Weights of a small GPT-style language model, trained from scratch on English Wikipedia: 0.752M parameters.
Each number is 500 + 25 x the weight over its row's rms, rounded and kept within 0 to 999. Layers, rows and columns count from 0. Numbers have three digits each. The size before them is the row's rms in percent of the matrix's.

# up: layer 6 MLP up, 192x96, rms 0.232, rows 173-191, columns 0-95
# down: layer 6 MLP down (transposed), 192x96, rms 0.243, rows 173-191, columns 0-95
up173 082:513471470464484497469482479519526444477470472512479491515510547472498517496540547503528510500537545507542477484477491515517474479486518538456509500522485497550488469531449513479498495439498502498479495515507511502501533538561506511469510507476474486498488474505505482526515503479537519473
down173 086:508495493486506502486462536518494524545537533538532503502507480503507497480489510494446486509519485510488488537537502500452512516548527525493480515479490515460499536462507476521436486468532532522497474476491469501457508458473496470511519503550517506533485518533487467467460472496484492531
up174 111:519506553526500482528519492507496491484487517479483500511532529487541476549493443481519538505533508499502516502511541490478544477547485481485492492511529501471489494493477477504478462492534433491525508495509493515474527459488536526460499468471519487519494533451539491495468473488467460496
down174 105:547532502496492481505499524468492518506490486488517501482548501459523490449479529504464509468480503510486505468474474477517509496489500499392501502495458490524493501517423503474496515520504514526493547508537513496505542497514480500497540475525504516494528493530501502504503482506472511559
up175 095:534480496481460529533492479507507538475494518477514533540535475474495547471540522524458504528522502487512499472494571534475484513504521516538483482489497479540530499442513510470500520517476499468499532498451493497501481501485474537513464507521536475463474490488500475489494462469496483495
down175 098:510523461539519472554516501510507477532530528496487492502478492428505474549529501499485521484515521495495505536497458474460484514553486460510498468473465455485438506509478488518523534520536500495482504495509504506539521506447511476529475455497495496491514511514504503476502534513527489491
up176 099:478487519482499534530481474476524480532514514491499513494473490508489499523501484486491468532520522517518538466502480556490490444507489501579495531477482467484487556532477488536516523491472552499494510480517490506496474523534496501481473510503456502531531505519459469469493479476478446509
down176 110:477500495485528516486501482493535480488485515500462490477499567485505481505479493472504503472488503487500524497509531469501533522490505474550512442560463520533488486512500536530514480508531458467500494467494549526447485517486506489559512452474460509516470506508511555504491495500517503520
up177 102:487543520436491516499479489490522525496468480501516550490530517486511483491527495490540490512519478474525493507520527474493491513503456486484500469493507535482491492527502498488507498509517464525487494496499531503472507499531541463494463552548534474529468528465493458479512474569492519445
down177 100:494525472521472530538476565489498504482495494493509489516453497514528490444520532487470526494524524520528513470512511500465517446473547488511529495468452526528487521453511505477523516446460523511494506502502480483542494470518505500528527497495472466508492535508518474513505515485453485512
up178 100:492504558447513520508475509482522499519492491456543520484467524521566472491475529512476511490518510488483508502499493558478510536502490484465490474526511528474477521526485520478494468475531465519499439518500470486523511510495509499482473493502482522532506445514476492508493557478476533524
down178 090:455547539521461482502484494464511512508531511503454506527492463487474515438496521482555539487500498480510523523479505460480520438509473507496523516469499515508526445530514508521495486531477537502520516501506473493465492516515508546496534480531509508447522500478507499513494470508514460504
up179 114:470486489463471473473475489502512510525486562501513509502486486487507494507499496494509504513556518476492538506502492518441499511511486554496478542488460487515492527510505515503463510511536492516476501455499530483511481497491542460450488510523551463562484464522509508494460518543460483498
down179 114:547534522496490471487512537494517520481496503510496517520482487493481555465488539456478479480529529510503497477538494481491529484525464491468513523493484518535499527529498504499457500506490435504518517504533514500475503489500479502468497463486508575498456524445489495468528501479454538496
up180 106:476513499479540521447509534517504473470492447527528504546521505511501508537498473479501518481496502517534492489497463472508499495492500511471436503486529491519501501465533541506506489485510500516475466454490474571485468508471487485472464541511499535513467497489518554473513462515478495514
down180 105:516535480476527503464473536533508535475516500495522459415497517510506529497496455513512535491529530519486527460516502519502485515505485515525484462504502494500462492459511515471504498486478540463484531499503470502466531509556459533452491526528489477493459488496513542514511501508497485501
up181 099:488454518563486491490530538460518471527498512480529479512509530487519484480484472515460487519533469490526557488471516489518457494426472522477465506542519509507479524520486519513458486484517556482476513499517505503488469501505518468482497483485497500532467521531531518486505510510469500523
down181 106:553488473508522486495471535507515482500497499513500462480479518502472451507519482506483501517493505511509482510474481521513496517539507503469492526479478553488472464512496479485453485457568461509459510520456500478530494530451493543476523487522493535556502510469530480525540500504503514527
up182 098:489514516490500543484518524513519553476477521439501517496520471468536439520517514470533508517473486504516492506566479531487473459461500495485545483487509472468502485491466559511524540501536486555491493524475513500490494506503478518485499498542503489488496522497489460480493465516506487514
down182 094:560511510490516488500497466526496508532494527496492496479485478518497462474496478525514459480558491511470510548501472487496501488576474474502477503493488472558480492500504508480487490485465506519543534495498481534456477474505482534475514511466528481523446520482528530532477504518541492496
up183 094:477515534479492450483491471468499522539451499498485492512497508524527539501489492475472452525536492515470479486472512492530523495499414495503508519523569510507478520489506503515490539499489539528489492506517498474453531479515477465520516558478510521484499507484494519483512506528500452502
down183 089:463481490482464506526458493531468539487511488470487432533482510498541478492533507525514527491518509490502476530511489461489492514531486526511480490526514515486524493509528481502518515525494508550463462481486521483538504497485531467504478484502501433478545462545482505531509474522510544474
up184 086:502553524517502547504504486488554494506497502526488543522464499513463520515463504469552498508476528494511466484520455508473491471518481522480504563534495491493503476501498494503452471482465502555468458519496520492528499493491513483468496509465515487510487540540546478503520461519499473505
down184 081:504466459491479477521514499512487482501512488486530487450554510530513497546572524506473485531523461483500528487503514483514553498535484502496503513458465501492469487483477491487526515507519471452516549481502471505496501488482511516484481543542482530487496461507509490469474548474542496493
up185 102:493520487497462556536483527506504515485475497479499517496457470519536496510535538502515481528483424485517541476495499485495497519486502483543518448501502552489531465480488524487478523527507491503477497510535502537459517479478535527529510512485496495446484500491483498529489510471483450535
down185 105:498475490450501488464474459481515488466500478475535513549513552501486503509525526495488466485503491498493475495513473540487482510542544509483517514541496515507497473528478484491497492463524457506446524494479502473531483524512463517501549479501519521504506438530502530509498492570521520495
up186 088:481527531540486507445462499526475473502492522532481490472512519503512486493506502510518497509519506514489536455536476495511488491502485513498508518496480519519508501489487502534600528470469446473480478554509533519485505532544479491510503508507492460527495456529485473504520466498489453499
down186 095:525537471511477504513488514526503495517537511525471515479435500472517472485495529512482495501484479497530489435500551517522452539484474498473529468537500540469504515484485485508510506495498483516487495552527532521503472522471473486480493498506519493440498486568541476470506484516510495515
up187 102:484491473489511498514494485470517491512515483479485537576497506503463494538504474494533535525530511495505547484472528491504525507488519516500469504489498483467471486506495511466505513501491497499478484489449487509473512483533518513460517532576514525513446552504525495502450522469441480494
down187 096:502535485463482496481513510496542541458492506493537463479500458486530531481458548511504504527455504506479526474492452507506477500525526479521501475537515514515480480466494515511506529489545507496524464484534487493515479494494494536518475450466514496463511495491504481536541568486482529500
up188 123:488479516479484468504487520542535500534523527482536528501457472453512485453491461491474498501493527525476481515472512536448544497494518513487482515511533514504524491544513508529499529547509492515492503467478517474490511502491494488535456485527500503512493462496535448460491504530467512556
down188 131:512521510481499501492489515476493517499501489503520517546454486478515513483493484493487497472488494482501479495525497494501560497518466533505455521494482513509495532484546509488476501590552510517478532507500497492474473448528452509501469447528522521519524512513501465423483500496495517518
up189 105:511469514450531553493497474473505492489548517513487497474468537474522508499506507476494491514524480493474521497494508485506548507475509526468516519476516497469498436500529508524489477528453522514513504499449471541471481526461518507508489438535510509463490490495485496479546495517545524535
down189 107:447502484556537507547513553503519545513519530506513528518494474474489499516501475529513505514491528484526484497480512492453479469515498523471501485468506515497535534495494530464477466517493445512464534516510517497520507468504513508510489515494477443496468483477552521494493489451453506482
up190 101:545473487490523516501505491499531505549492514472520503534537508472530528476511497477495454481502502520485458466506523526539535524530470450489474484493541512510538539514504510537519458495508525512501496471479511507517482474460484488465496513466486491454508516472511480446516532449470495484
down190 107:463490525483497521559500539491461509474500545545474528479543508518469506528498498494507545529504458484482497468525511469527532466494520497510493498497499477505457446483494512432503516477498522490497496519480493498476523478507555534468533518543512504498492479477484453516516494463505509505
up191 104:486475486515491499484496420539511457494487528473516523501524482510485514478514477502523542508541486463529487516479481525512506506497505538505531535511491519482476506492490533556512482489505467481473490516471515510527489474499439503466494555478463512544500502515451490488471497474467527541
down191 096:501470509487504489518527497431501446499499494514495494502489539525481463506511453499505493468498500435489487499440511464502483555560518504517465468505471459510490501532511468501490490489526496520512513511490521497495516530481490527484514508522509482491535516581531543495502526487509493496